Each number is 128 + 32 x the weight over its row's rms, rounded and kept within 0 to 255. Layers, rows and columns count from 0. Numbers have three digits each. The size before them is the row's rms in percent of the matrix's.

# layer 4 MLP gate, 832x320, rms 0.0559, rows 81-192, columns 80-119
094:131097139094147139171184130121130101162083140140136171120135168135067128104123160091138178161136100137111134128156156106
098:120146113154128183192104111154161118176145121151107105161120157151130093121101061107151151128119044123104112081140172155
098:205134108122105125147161136156130151104093130130140109093136144148217120113126126111125168065127104126084100139152100116
101:194161122126144165151137151109194109119118149147108196185079121116121128120141146116120168102067107120130132145067129125
103:104177135131113090158104103107176157147172107194164103185103157115108177164129148118156106106127045126145150136127140173
090:217131169114147131134122143072138162114132107111091140140133164161176139159106103178156164172097111126172165187116053091
103:087152141169104109230135128189119060133089094143105160095115054143117128180106123104165156122123075145117146066097176132
101:037114110110081081136112111122143129172116131159208117159125134081105101120144126078091073116100119115170146065082151159
099:094140090149061102122187091133117130142139120086122163126103132128157094158010121189154198175163110108127115196079095132
106:063108126101142142116145127115115106142181143084114118163092039080117145164180147167148130169089089085088086148157136155
099:133156121133165088134140189149165122177128130144102178130144130162101140170073128163144155180132117099155086143115067110
110:084170150119078141145171135142143134113111132128103168120121129132108144162088089150143130102159162166104100118074078139
090:126117130140089139106125142140092113154164144160132115093141113194103122149088138091169164031078086133120151127157107097
102:066154134154192142193129179131061111125164174124176119154152131140180131163127106139124145102155095122121133173128105171
098:147126090133117107155112074119106121078108121165140156117156076097173172109169080132134113153101164160147125111156123065
098:077130134112070137146092133152083123090125088109118131110176169125136098106118157109172155133127114081100167122107152128
104:076142171182120080159118150106199115150104109113025185130093133153109137105046137132214154096138110111117129151040065135
097:153156095085126107165110117176124164156095124107101187138191128156190150104106080130177123170098151109126127156085156119
103:093151114147160122209157143138127136134104163119134145172100108145168134138117139180148141108139129129143220124124114125
104:061111127132102125093193116114104120118111156119164106129142103096074093109184184152135136124136160157168123177186139123
105:071156128145166064073157151165174093138094093110144177141113129130073123162161078097147106169135114088131178085116104136
095:139088119119111095107131154126104112122192155109156131072116173099159070100077144086164143176092208170145082164119101184
092:167092104111138126077143162170141149157083121157075163108129087159141108099125160137135120161090149131095121138145133111
093:161112149074083085156143102125172123138111154129150144126143087065114129089125138172126111134102104134109177115166143149
097:112121144100088071172148085144137125191104116138078097112111076159104133123120179175116165162131100087163169085107159127
101:095110095097179147139093186144166093133156139092162139126114153124099079120098095120109132161135082196096139131165158190
101:111139153199157142157121137135104125113172113123074136176124111131086182116073078119145138123120088101086145119122092137
106:069210119152101128127123129096125118168084134142138116187109148157162103139132076113147143191163121102149169097110139081
098:070150138102118198129177114075127104137164099120108113171150115149074138136082125098143119098144146151098161103111125114
100:207090118123112129103145068090122091107168186140112049207134147109184114141159233088164113114081133092092088142159129139
089:077131102173129110156132124142112094152097121164131145112120142127077054146060135125154097110118154113109057095123153149
093:137108116136107123120099105156114073171074142166077096154160124133106159144066187143183149019122111128129101110115155095
098:130131138122174093157107171137167090141142091130117176166070166118127148116101120164169200092109067101159094109121083142
100:072135196087127111125130112118090128174164148182145136112164136176136099076112107139132100123105172147136109104087126148
109:165180196127162116133105193124097110157116094159122192136128148125097168079100154160125113122127102128112133091077184123
114:065133163171152114140130128074137099107149115117164124162148079074093130126103119080158116180120118103174178070089129149
096:132159118109154094091126136081180133093185087075148141154172065115167157101121123139090119103124128160159201163136172120
101:113156080155114166108128113192087133098139167099111131133086157114115159137169181112159130142127170157149093098096108178
092:077039111156092092112139131142121109175141135104174180098077157128155172113122128093157138111133146118161186143158113127
099:087117116136013142161104189167177121159083084121121203121194159146108133031124089129107153131147050076148126122090133155
094:126172077063145112103124117096147091173132122112141144114179139154145117119146114100138141127105140115125164209125129159
099:073179128156122104157133135186136131170173109127127134148115078106081222162100088132134105140129105147120117108112122142
098:115130147100131183172215111144071148103124186152097138101143080133106137143110137132097166162149117116080077166140039128
102:136119152132061085164156100121157101172166077124155146157141132160177165174099046110141115136128122112073137131112127135
093:143137118125115137075222135127059128078103114097061107113132149163092140168161076085112142110165121172129097138093114120
100:081157074191132178086129099132136072066137121145158107122077150133111099139170130142129133114096159104163130097122130114
097:085174135187103123179137128111144127100167156141126082150169136094114180135112180160156122145146144114135099105152185108
111:130107158128099066171116149153102096118159165145139166141142150146104102120091136147149097116065085100104131103075147188
096:163123113138075131119111157148053128182137115131161129082116142139150111107141119124110143109143096119142155135129144097
104:113155132130140151133119117192104124132063105131111157138121135127089129130172160090144177167125166113114090144201086101
091:152168187057137152166130101071100144113176154131084142066197171081136133108114154158123150157090119140091150186083131135
099:176130121140103142161223092136084122129102179153129149123102143126099108161162135127140105151088132098129123099109122051
100:161082124154104147171082124143119095169090150124121094166085155128131096066162129129155098139095150113161107126160142124
105:103114084170164129114146066098102067068134176106120095145113136061115124228128128092136188122094127193186081197104056118
095:096124104161126150128177141118089118106132098132126122139148103079168064157079107107209165147093163166201106108096129106
102:136110121161093095153145121147094159150175135112165132131187173133143145095142153066106126097104131178192162161107129147
112:092153143177113144168107174163171109158141101145147147165140109135069196007142134110132107188135102118153050143099153166
093:141177120163179197152168182133139157147130152116116062177134162153174102136115197119135148136130064158073161137102147109
096:114106026111128105171127097095149108114097183115131110147104146094119086124124126125170170101108138092136121145106128161
099:053136132207120192154116110097122131148069109191185089119136145153131137162131131132166114068158114061145147083108125112
101:096144191116061094167144157091152138147065069136138097166155142103181103189109069082105127109169112127196152151126167161
100:117162074142135213135127151114109098099046202162113156185143095130102080157120157087155133117129077103191133129137108114
094:116176143123128140137116118084111150089184148093092103196131137015186147105075171154108125048111113148104122110112109127
100:140122091102137161099133148164146136155121140121110117140122092102144131127159158111145168169100148123107129143101133136
092:112117117092132106082142106064108189180130160125161187193175119132122173088100183124187144153131187176133090134195116091
103:082129173142134153209101160151062122162068174157138106157142115125135140122127155132128132115130148102122093101076156139
088:147136101149176122155201107114153149122138127092063152056162161139147131197114144127150136179081114142106111109111124133
096:118141121140122135166120123083124136121149146079140151171139120119174222118099108132107111083120118132107086099099118140
096:135189103154107161152119173084099146093147120112102092147152100122163102098094125130124117126082095202135117095067152091
092:112188099187162153101118128112129096179130164127137078113089072138127140141120100132122135145174095109092143137114140158
105:139169135236133150126134143125182112131093090113111182132168124124089120114113148129146092149150124136137134109137156187
109:113128119092160122160116166147174157187193116167109175159156141157122248134130107185191187132147121149115085115138120163
093:086147132231140108136142139094155105192132154119117064157113137173082127084155161166139154153132075153161123106111108127
097:118149119166151116157107120055142093176150084086135172144182078181109149093130142163138110142125119096081109140145132107
098:098148127180153143128174107143145135133132130116157116083166142136114103093115217114119142128045162156150139121088116119
095:109100139156113180168119118166151104144133116110094184107123113098089122162121166107175151054154156170057110137138098148
101:160135098137206113163135106185138201170140150123099121158178122146184142099125116147163143076117153111093096118128126147
105:111165098095086103146101105151076132172051178129147098149123135108168107109074078155161153132086141123130135142125113070
097:107185128186090133105149162110136130146106135109107153099131166205085104134185117110105135132137107124164212088044097143
095:126159094148127138159111107151166141090087143140026108095104175179111088094145109139163162109108134141124122133149142138
105:163121130119147099096176121155082119109206178113098139146143077223194122122163122120127136105099181131125104067128136135
097:105148134162199159159130146111199083120095113100121159171109166098129118107150106095162138159090121159189053067104150185
106:135130106151159125075146145123142082130136160098065178084134099102170155119142143136108127124148197158130086127175100180
107:109096168081094106130111139140129061142089048141065142142114154095119124105109151113124154103059088124091070103158122137
095:054201100117091144141106157097134128148120081161194188176122174128094165154097129120154114112155053151087165040113178162
096:129100135070106148104176094156104048148124093110109190138114131157151132131123092101100096179089124128052114188114127105
103:062129102091127096092120159165151127160100092139130112200123072200077138086138157085155152102125085157136067123153105100
096:077131146115105043093119176109135121101140123147157143183102131143095138148111158113167154161056112090145118128145097157
098:084111164139089062141128093084142166113215139064121169124091147153164126127130094138065119129122114144082125130085151109
100:132183142157109155156088141168150105107099153126127144166157133115191110112089100184118152092127123138075146101085122107
108:104103106147119168104093116134150106130155111053135149167128129096093163100201105096196138117121143086148137090116121150
101:157137082056137097180158107138100134154118121108120205103096127112123115138107101148130148124088143159170093100164130118
099:113159141136092126151165136106190094150139125118134076158143127152135078133126071137170110158066109072166025144119098157
100:107208083179127090094122160109113065101124155124127156128168115136146123139133112114180134112123116110150118130135140143
097:205104153115149162087107105126145134171136110107136066147122081111113096071145162098127111163053152097097134102042111152
093:066154150162140143089129167134119112162117160112132123179094145123111078098149191049169098126113140177156075079120117102
110:140152104104162123097143126187143126166172120143139167182129092151115180126149139158112135113088070140116130110128117142
108:084150141109083104120146120149128125163156192110107110153106067146182160187173129107134125168111127122146120124075093095
102:088176146109192169164143110192049101126111101131152078122088147118148126080151068130164169173092148126114131085168155075
095:146155085175123112097125091089158149155117156080117138153117129146140115153144116084138113168145085071119114100137145091
100:179143141079143112063181132107122092129100094108089116126072162143143150141147115120162160181110133087155042174149094108
100:158129178100202077161137189152145108145149122114156138134134122117172142125099098097102155140101140083136116140164084127
094:135105151152141122166113135117144102135143074108055172155166121101095129093089111074112154121143124133148154157151154108
104:079129127117099091191104101146159084136142135140124179147123112127103160057110108118145135199149115136209090121135140133
106:181145133131071169156163089132091110151093181141079096172097143194154171120103121104141161181144121078154126138072063070
100:098135086084077092114121122157181177118121151128140120114204118160191099143093196083088165108142163119142141193094123143
092:150136137129119188136133145139089114103100199107149131138117134130153127123116176150132139107117146075128094144124116087
093:128121152081062093157104130127081124140104151085150153110090092102198084129115119145089128068059102062068178139108112107
094:217130166095117126160129131104115122124166159111041081086154082138174074127116134159100153161109105129103137149145130117
096:203122122101147084100193124123145096126102112066135142096145174144140126096148129173161114107132104121108140089129143101
094:135186155166169145109186147141167143177121138115115079151108137133144099160121153097170123088094147101148153074108099115
094:134139134092099081135182153138133115149165166078129149150138091136129165142125173102139129050175073104110164103085151131
# layer 4 MLP up, 832x320, rms 0.0541, rows 81-191, columns 80-119
094:145131119116246136123138105146127157105222150174071168117111133110076130157138151105119090109124172124124121119136110115
096:167168145121124064088126158121205074123122124187172115175096184143085149123099136104126068132195129102138188128155123125
094:108190145134171166113142134126134108167114120168142206173088135143099152107117092123045119121185136052116155122115122093
104:148129151117149102107174130131144095112208122090118109101089113157137138166181083147121127034131137129155185087158104152
100:145139179096112031120142108154090097116166124148126054104151115223162134094081128185118148130081172141109174205079123159
096:173115161148189188178125168128174150131129088115041092129175129109123111134160135104158152084102106177148141153204124097
103:102123151099177106067110125101135126107184153153113162116147140098113179118179148101085154173070211155118060165142116140
116:077122127114063091222139112148146121122105130173173151175134120106153117100103091122139098127156137072156097089068115192
099:126168167106107127080125127182155110125114110132108148090101114128065115138125142091140103105059093113108159154058101135
105:143119125137120103124158163100143117127143103152153137126133142152076128078063100138153059184128137133102147135150148118
111:186184105106099102137139087106136131182106162067154125157166114124136092077124142114137143092175132082075110144182098142
104:143112137102164082130169135176204087167158145153139122136073115147142134119146075139136113092130115055147129145149107091
094:103148171194168070180138134128141086119102139037099127194102130100136108097133120123143100187148123087131145164107146153
102:155116130135154110158150149129071147130170161110128136113171116149133095117116120150131101142184172138082108181148137175
095:108108141157156178158159116115147158122183161129121137103127112181120098145091061142134111082107114107094118162081126182
098:143154136184149114095151120120169094103113142129158198127093128113118141157111153152136141107183081092109118172146125122
101:153165109097074178100145108062062156141146139079134112153113169134135103169169113161129132090146147121037149176193108067
097:110121151150067152088085161147142127146090178150110107144161108146096086125122152176146124135107102157174116130140094169
105:149142157081170083104160133153121112177168123121132183079083112163152156112072101157129102154111137089144134110135114125
099:227117123168122173175150146135169118106197150079159124154117085133107206095172139104123165077079123120156145128107099077
105:175083121121095159166153074152123113122103195155095089086111161163148126116080160093120128095098155084090139118099148130
099:151140155049121110118177158105130135160139172079162139118146123116173067078171095132104113214131168132122122178141141108
091:148093099118162008062147170177155120092146084097150159119147125107126056120090117131142127121182203081118143141204193073
090:104168097136064116140172133132082090120104113160128154102122094089077164116165135123125067179178116129128177135124128080
099:117150131132152138119122095174135134118145118122137136108124059181093157174102079128123126093128108179162114127165149086
100:145124150148152223122125123121118146126124157134173129145122135096214134093112195160119113116113145178134141162156129155
102:144102154151101106149118151162150159138201037062101114155159091151086182092126101085147104105111162111123130094169132127
105:151131049172189148157121120104134149120140111183101069117099127116150150176067094086161123141118128143128129149101131097
096:151104116135163141143154111149133149120128084139134071137163160135123141055143067137094170144176071073081192168145113142
103:180081146138219073158133091129051184155138139079119148085145112073114152147167163168153130097131121105076091146157122155
094:129112146135075177103153146122077091085047119135139109113112133104061096113111100158095131174076108189168049141151122204
094:148048152113215101077135143076086149186130147169123148106161105093134174107075153117096170088128157133132099148077099126
094:121121165124079108176145103185141079089138136064109111062137108097189126149170153070110086147098154133149146140092148068
100:085167095120147170156077145157157135101146152119131146212096142083091198154163111178156104147043097135117095129157121134
103:140121114123148136155123113171181125132109105097133122148141111162125140151062132099089110153098102143145138125096183137
110:131168168139097164149107101127109174047087124135101095148104114086133137085099161192142124166066117094168109109108094091
098:172109164134113138121140113096083153103144189091119082073132174108180072103135091154152165122159143150118135196175107153
098:192160144031134081145128108053156139083120143200141115150105069145121124174140133094104117127132130156116106165132115159
096:133150123095094145133160106089122134157164074086106136172153069214111111094139097112089112129151093132110145153074115074
097:104166149104181116111153127109083103138164135117135136144142126118147121132118108143139124065180181075014150104127130064
097:196120124136130142146123135078136150153132150134100106134175110160169107118119176144133119082121098136012142136113155131
098:188110074152141167099147113162160164132158138168059100150140129162119166112082144105113152160138072154078128108149156106
099:095176103098146225092147165153133127077169107214129131148138081171106116122117128148100079075117124155102125110090115137
101:152081123135134148115164155085172132191108124136148103097094094135121186123106090083074114034163123066153136061154165102
093:105111116106114183177183196112107147200151154100119073149113130167076139164154122078117165119105103159103083127101133111
095:143139115110063130131145116138098085211112149108120089101183183138088115139106136155165132113108140116117123115151144148
095:076195159141129127160145113080103144149122125065132143109180140116097160117123153123042121115186092146067099127127147110
105:138124144144179157182098136103149146176184139121121154137138089047156170095081074128111125101165089200096123133174120125
096:126107102164125136158146144174153142095082116104118129142121124101121147141113179075146132055124087125144140129092125136
098:105141112159083169132107126091133150093119148177095136082125076121140095201089100120156126160158118134161123132093088143
095:145133141093177127194087159167172083141098079150108129107135164154116148169109169165132109139124047098152131113151167118
105:079138109178148103117044136135146062142095094129114134182117144174151121095077127120163117151141151162101109112131131154
095:101160072127109122109179191126172143117113097103109117129096091148139126144101142103165129066070085062127120142125146152
110:108079180106186117218142166109105113168144153155160205129104124099178101114035112158123153082164064121092107100128108160
099:123082122103154174133139184160120126132218129143136177126123113094147124166153116100123136127167134111118098134134126125
099:151134131173126078133145154106138104158130131142108127096135136089146081155145143180160171164127152127148093140153089130
120:114135107159130124117123150092114149086104131172177137136119154168087084119131214074168124131145210105150089139145152148
095:083127171142134130147104101115166091134126140192212123171131156107086135168118056085146114120127154163125113095109068127
102:081138154138168134123166137148135078115171141185105140138127115151160121118114130104213122144185132107153097166143102107
099:124083092096157125104198150152167126102096147054132160114170137149087052112135174155134175095157134131091084117150104142
106:114125123168130103111154107115127087064078144106053122106122114114168133112131158097144159167063162113098126104110113090
097:104142119143132177222172096118102159110139201174091142158125141106112149176099167148156106103088137080095122116155165141
094:165093073139132160164155145137075162086073131150131177096129158113118153109098134126149150161148153145060144131124066137
097:119130118156112152118136165195113168123133137129169149060105122128136100133141081115128164138140141170147116180139114131
092:136169156119159158103159138153144103122114131161103175141098117126143126141153096133135106130137056153065121105119121130
104:086141068188067114111085140128107115121097153165147112103119131138076190182144090066131076038127104070144151062104145132
094:131065137112134096130164116082174197165161131121145131080113137099132130163147208108120148108150107198131151110116142102
097:133105126076148091107086143156163069096101123170132181097130114071103117166142201106146177190162118168134155094078128136
095:126140140094145152179039147089154132109145083103170138124198089130138110087109104157112087116124134106153104154121163131
092:058149102176070130100119115177202090177072131116152157099139134161089113176085168082147138120129114115104141144138102069
105:152157143106117138112103088107103067170124136165168131140119169098185102110116131130133152107143159132092096163202106087
108:140081121108107188016149152111106108173108140120136161102109097139144165139108143137120162085116158148076145151173148109
095:108136150096102030124105160109139107085111080080116203093146176138127103088078055107151109115088121130116054161173123118
096:142108162105080135147125166113173111146108082069092154147188157103162163144146068109127092162127083129172146151136133151
097:142161164148081142145093158122113172116114085102129164110077132184098094126133126087142113127100119157168079099091144096
097:142128120121166077078104155125126093097138094098082051111111150177153132057119167139109161176092121075196109227193121104
098:171113105121090189087113133130163083189098149132135168125138120102088173072163110107106151102203082084112150124209152150
117:046081137134165107091112150168118103152081151089143107144184135092133106102143124106104112134167103042129085125173142134
099:161143151127145086125134137080115106135143049119117150139115092167097181111138127119151143186223114123137115116147119111
096:135073144087148121111070111095103163098157154073105103116130151118143172064192106129143127124090149196175202079166154133
099:112144054115125173154132116092135109156104161139082115128116091165154142151107175099121151100080123075057128104113126178
097:105143119141158046012120150168125181152094099145143088114172121125108057137069139081115127110127100160149088140203135173
103:116116123168120118152176093129150154119142155150129099186162121099149106123124089131176148112112079107123116144142138074
113:194086126119128087172143071169201079155157125171107159140140124126121170105131174168103144119120139126211141092114124156
096:094143147162140139210110179125158182130123163143093168139172076159095131117079183130146133150156124038120147166146103133
094:168144093110102117103125127050148146178127178167168121102140110156084118128168147155155091137084099112123145089150147130
108:088128099135080110127167138112079179117088133107180183121139091120119132103135096067132098105121107137088107114137127105
101:156118180176136146163129136186148119181147141080098191147170196106157144177080125099137130128113076123118116153067122135
098:162118140137128082223118099130128148104103167142118112083136126116172165132073144179110076115156182125125172142116141114
105:197088127146182128206110140097143123127117166131129110141112159178168171112142173163099133090103161143085136140113152072
109:204065122146110146140093077123130126125124159148077125132163134138103112078147134060098147071184090115137158128135139127
099:184101148087085128098177130120024211106162175133093103116121122126156164091132096099056107141121174106084127153096136172
100:116099134143191106182094121185126082063130150051091149118140174090136197137118211067142131075163162142104157130142134073
105:105205153149112091106144102137136163137089115132144084162133118121109125166081102114155101144138144068139171104164058137
097:102167128189127107132166130106167123123110098108153163122110151158109168141122156147143113107132156159156104146146133145
098:126116124157139110069090121086135114190079067099148174163178173110135115132167126147171151149160118084151127199126142122
105:113130153154184093153129125134156131087145088085132173126150107153108114106128198120100109153186166175179146086138129161
108:136126102132172163156177183079133053094125178103117141106095063103200126162074106143174157092127070150126175198134103127
102:168106096116101064126156150143169101108154098125128130118128111127117114175137147109122090158070109139102150123133155113
098:144128085096173099138188081171122121128091113123102152092137136181150123128105149118121081201118120119119153079160141149
094:141180098217106142159111112103139104148087106141094085138128156111139168098154141134196124155078147155133100181090130171
095:169127099154135071148156131109116137149083111112146140053153132130116088158133090175150122128134140171154108109086068102
094:069126116099137104096133121121106119159138114190197096174133152108137114090132124140174118115061079171080125068129108108
100:187086163130164103158135173107096133157151150137099122169152156118171192101101161145084096105157126112102133148174124148
111:138165094126062193091157140130153121118100171165144101133137097120133102210122098165139097111146154108124139127108120111
097:090142054189120145130085174132157140136085085160159165158136097138111114084099137101127146102142162148051079087194145141
095:138124114140128172138111114103175134143189116180131157167170130125183203158099172126118116103120130145097150171146137164
090:153100117105150082093096156167079125138070143152156134099150146101147116140126177131143107137111183142134133166192148155
099:132163128174188168173118188098154135125143150151031108108117136084085131124133159155121138087122100178126100208224132135
097:130114135099133105165132091120131116197106155074118157145149191187107186139121137146136126107109105152152110080104130095
094:148106156094124149131106111159134128107146060154058166121128093124136186113126165109096133091106191139137173167132129081
# layer 4 MLP down (transposed), 832x320, rms 0.0734, rows 81-191, columns 80-119
094:105094125110100086158078198167127082088059075114150108156133156132143105073107084084112151143172112185109105114126104113
093:183121174212131113105063159187120115151096103151141117152131140111100146153117143092162170137170091105175155121189126179
095:140061123129149120129154133129080119102167133050055100054161123118139160144154119142187147090088122110138094107058148186
106:193139137088158106133140169100105137124131086095138058147103148113144158134100073079107115102147114133197106131205101158
101:122084146101119099100135137174091128172152150100109176097091131122148015120093116165090062132079190102128142150142113144
089:031120090121165088124144129194147077138133156139155104118110146114116146095084134109109147093122163089114096115114181163
103:109125111117115168188154184200134072104104067162108154125066114176175138105141089116151162119159131154103168146131131178
093:088107114125109102142122101138108124166103104132255105147157132124115110119106125111101000135120123107146162093106151141
101:100110066116087074088083165119122097147133117138168169132186119092192165153074113162110095202161183121119141152108088094
106:070113134133118154115114119136126117140091137155143168114088128093101135078135084147120111114127118135111152132083143094
105:158120133111129140141127077108116196124184194099132149130135190108150177087111198099117158115172144092117155121171160150
104:104134145117107125117141077180158086152143106089101101145118112139146130161137132129115114202180139111108106140116155168
094:092110127158125117103154167205154119127107109146101145104092155102105107149091131109164184083133086134100158121181128175
101:151153139085106053148055139108164142092167115114075162115115121130119079164119135111164186190101187137109083159159185167
095:140168139172165133100117146095130136154135153105058136123183105147111119138147170155154129179149130108124133148109128112
098:152130138149086158146111125100137132103105079146172103113132144156047073167091143120110149101127120143140172068130153085
102:110122117107129188129100093181084124144093138124013124163161136099158204075090119183150161211139147111103099199112102137
098:161154170162136116128112111139119145123081136088143132132141140103102153085147121128129072127160136189108182136189099164
100:102123095130102089171150119123110087150112119091141119149139108145126104143154148150111205132151122108131153146129108137
098:056124090111123083143128095155141144168052118146087100105148134117092082121086124128145084196162158108102080105126110162
105:070166170114161113077121147096161096153110123095136138123110089121148135145146097121135092116105110124125186106141104104
099:170177134157095107181089134132157124172110133139097113181157113080142197147123096103110131081139140147098133098108085117
091:127131184149090167136126096093117124115131128118171137163111164152086151126132110124141121155090077162164113090070170116
088:136102135148171117113128109125118171147188092094097063063123150169151133108101104108114150123090170155132116093154119098
100:182111098134115090190148148141170147130161071189140078153114167137121144141154146112162134173176120105146187102130105144
097:149102109137176120154152133132127111093108136169117048126110155141104166162126155111138106058121141101139133170129107142
107:144100100103091118103090076183156158163136101106117097098131137136125113101198104111154137137110125124149121151176104103
106:143144135089135223124151138113144150193112114145000172114166099150190120178110083124114141147098147143157115143096112104
098:164196135061138128107162132131118162125141113116101137145090123103126111112150189099083037149174179122120114178148126112
103:109105150151127164132124150122140148102127116154121122118118134138112141103057124092128133036152087051145067095121162132
091:177132077170122166111167164155150105057118106161000141129086145129098104088120162170171222129113091121145116123129102128
095:174098144079169164088095138109101157130198128089161176138106131105138130143163127129065138137174108084143099151133023124
094:095104147134119086181184148178136133142092101074042156145092187130161135147148126114177111118119139090147107136057087178
100:101129184123134057160152113107130100127123092151167113163103150171128142075126062129144135115104106160163101092136125123
102:158104121162114103100124158095098102143132091172139152109124121174110148155147150134185062074151181121151165104118132135
106:173203109089120134149064130100171083153183077102090106121136148141126094130141168094156199128125097101099154141158090159
092:125162114103149131164126113167174131147088148117062126145118070170102194117116098121112096183118144093138124064085150099
100:131163155081168148072155185143119114123142125195156097126113104151220120145137127193140149111093076129068139131156067106
096:188138141109144114164057092154182156166088155098152138123110154083152176194119142109133144144107188160180135129154162143
099:142122079154078160124089170172164121138139150127201142179092109110116115118112123115172115111146079178159096163134099200
096:147152104171107090138125113175113197115095123088122142069103093033079145122109126142143149160117084101114174075162169125
098:089163112149164176113171158093168177147144152087094113131126112173112055157060206054183079095089123167094129076129088133
099:111093194139158169114124162148152068091121170115078142199125156139128119163101102148148101083114146098163073164118137153
102:133097121073124110168122185128149123090108150133118107097170153135164158120113122137068164086110124092114114139135052117
092:120113090174179155197121154154163151149199127130178122166153118130092117094114141111143065137131116105162203112114125113
095:148120135121147151134163112108097129097121120156087108152094111152184113149144091123205129099155120090206082171193059135
098:163088100093070159157143109117196157111166113154112161115166101148137104120094088147103186127145120149082108126137107128
105:160136126111145136132140106083097114092187105078175122082100079173122165160135130163059193077103166143113139171107082126
097:159211166133161144126148111110141141105122113148111157146162147103133134113170076208067114191201187055088105152129084137
102:166146083113145102118166128168089146120108123113134126135092129061133123124112098168092147089099097130130106128145129113
094:132108101173046100109121186114155150106144154153132141187114077115129072121148110080135150147122192108097068112161075164
101:153154091190123161115130095101194116093068128117102133128075141177109133115155084141148130148163131179073110098157112090
097:101170128196149139116164121124135105154090210137076132109139149147133163180106114157093099128054136122099141125130130069
111:128155102128117161168110063150132103119110142155155136118128101127167083179101106098129089123137125113133076109105104032
099:173097160094178084162133105090143079120223099120141146211080150155134172140169142129085100105173094129127130126125113143
099:082214057141119153124083110109149106117182152138094155130117092145154104159142142086094150135141100112116168104099114123
117:128135141114134104132087130056095127132097186115201123086086119151150149147111140123113138105214109124134200117123171131
094:142184179129134182091144132115126171099136161094099087115117176180147145129153166128130109142141075111100141105109130110
098:147057099164119103109117071074184137093140151128168138177109134075073097114093098120164099050079082109134135129132116123
099:101134154186119166136197096093062131166065129125143061139145107123113123170157163192165161071195142101106116124135080136
102:105101137153093148154103107083167143095076119148146085147170110074126142119139077142155136173125097167143142130076148141
102:169130128164166205160136146121135172109156173191148177183129090125137064097052147108128088085151093138176151131088096160
095:089144191172145153144147132097140112109115121078100107100120124099133129108114144118140137078123155137109117093090118145
098:147103094125129143167090113088141084064199161164171087103199138205083125145116122202191082139107094145127160128127181117
094:140129182129144145075135150127055133113133135141128158161107181112116117142140141191166092092094130162128099172187105134
103:105084135165126053116098100180105138130058088112158160102135150148134145121108163064074167099150166139082105141119181133
097:127081145129112106121129147106092118109121128156164125147107121136113140123108137114110106023141098152166139109161122113
099:104142106135121101144146150126145091150116126101171113168181066065162157116111079107121079132126137144093096126104094147
095:122100174100173131116166066144152156106114144171111156110170145172082172166122147147122132113166144104116116168138138091
090:180088137108138146143134105092134184126203140147192124117119163150105121082160070148085076139103142141157149097063158134
105:123173096130137138109143047143134113152150170119098110182149143125127159101128104153129134172169174135141123158184165190
109:072146104161172125068147185169153069166146114154119118155102137106114153077142186095131123109123082106119127134133080180
097:069155121221142118114121106107169164160131164086120080110145147105097131116133142145136156164108100170127133148148135097
098:096095171109108095117060132096104122112146123141143138087134080122092125135098149169203162091083092097114129108148125167
100:113106100072154117114140136095106080163123138166124181165167190157161173088154106127185157135137120119130127169147115151
097:136117151147139170084151177137157117162153109119071156140166116072125155075127138102130171144116087145094113137173094152
097:173142128115119072102096102153142093152130136093179144115090174162060169057083148146102126120154157155107147181182118100
111:115146141161122105165175085159106102138103089057188078108211065117135128095151138108078142142174118095140117153158120097
101:093119159159107157107138146165074056085148099157140104124121160085129111161101155152130187057112084077139085117202193107
095:110085138145117065119090130079099091164234116119206114159142066115144179163151136106129113110134149148149128115129142144
103:137134126148111060118150174115150158187115126128147100100140084167143085114111085165113109164082170117112081124073147081
099:173140107109187118047101091187052174160133189121157074153153146137112082109100178147145087077119141185130125113185163121
104:129115099176093156100110135155136065118136136127151121150123189096144130112101178056081178140225174136138088166208178154
115:154117144121122101099137109104147139083144105099106167140140163124156147096192149080097150139177114095180130099098147118
097:168130163108085118106142118068115173152146084109197105086054147177125114170158104108141156118124100193154143163142100090
095:135151135085095163119134090087065097091193125123132140109140127052138126163087153207160156155118117130182143070141144159
107:156099176132136100125154129113087147092133111159175158188191163069195106105117149146133120105145110137109169194135100175
097:091088153104108097114138106173096128135157145095171197093102156151150122111107087126179080123090115095182129129098108112
097:100143182098162157125196134114120132190164131144157152131078141103125151152131153165116082118152134134141143141074149079
104:168079091108133137121127109110126143113180161118168170117125177117101171099168181115138101159149135170115158122184124096
111:071139129073083213115067130143177125182062078157151186110116135140118093118131088117136108131128142102108150052080160083
101:158189087188107143127116117117136137108115124104125085103121104102137155124145160113112074153122118127123104103143103108
103:136139118216122116163101110117152072077129154084122152144120116096135163160106120140118165104083148075185082144108115075
103:122207162154031114104146084152108141115134183121130079188160160105166071155118061089139086110112183124168092137128163127
098:165175117115078054118097096095120095095159107138144102106157183085202131091133128107115150175112153126192129191163098153
100:146159133108126103124165175000136132129124138122166130186180119096116108156169114166130103110146086147109129161121078142
105:141215167139138082185068159074154115105160085102140189186101110110099048162126107115119179162144096103139142159168132140
107:141163149131121141101163152139141132116112154110193106168126161155194149141136091109130063161158157136164147126117128126
101:134139189114191118100093146177032106140097154169168069126103149125103136084151084150151155138140179107152071119067099132
095:094143159081172132126136183147118159060113135149137120116139214085136094045151133158145162137129154117168143132104196159
096:139142149121122148178114126105156158164083055113157109146072150186138157092127104096172073133104159184169125161129124115
096:160105079121121132078104106142118132137124097125119103165129084157134054113115162092194130163123101159116120076149157175
090:165109137152126124150124129137093115090119116079064181112108127140118131155136156135067121112141120100166173183155102085
102:149113170111153149077124162060128148113156122098159088123124150110136134132148191166103161095079091133103116162104127088
108:121132086112168121118178134115151114135134139147158114116096107099119151135114095183164138097140125081180093151068100115
096:149126163090126094148170135131102171125203105112101100130078127120126183166139120153123105138114118113124149113094097102
095:115095128125189115136095168081151123110166129144077128167163123101165176126178154163109125131115094173086122186170149141
093:134108109174157183117202140145152124132197137115096106193111178130126153147155114094173137119177158165190107110085139176
096:059129097155159141086161126158142074107106084130233157167099106106096155156148102094101139153115155092192115070046162161
096:181051112103145094140131121116126141090107126112112080120131120062103143101155055080082155163143081122117126177140094154
097:097098123127098107159109082092129112145146122101236159175184078145093129088118085111093214142157127120095113242140129163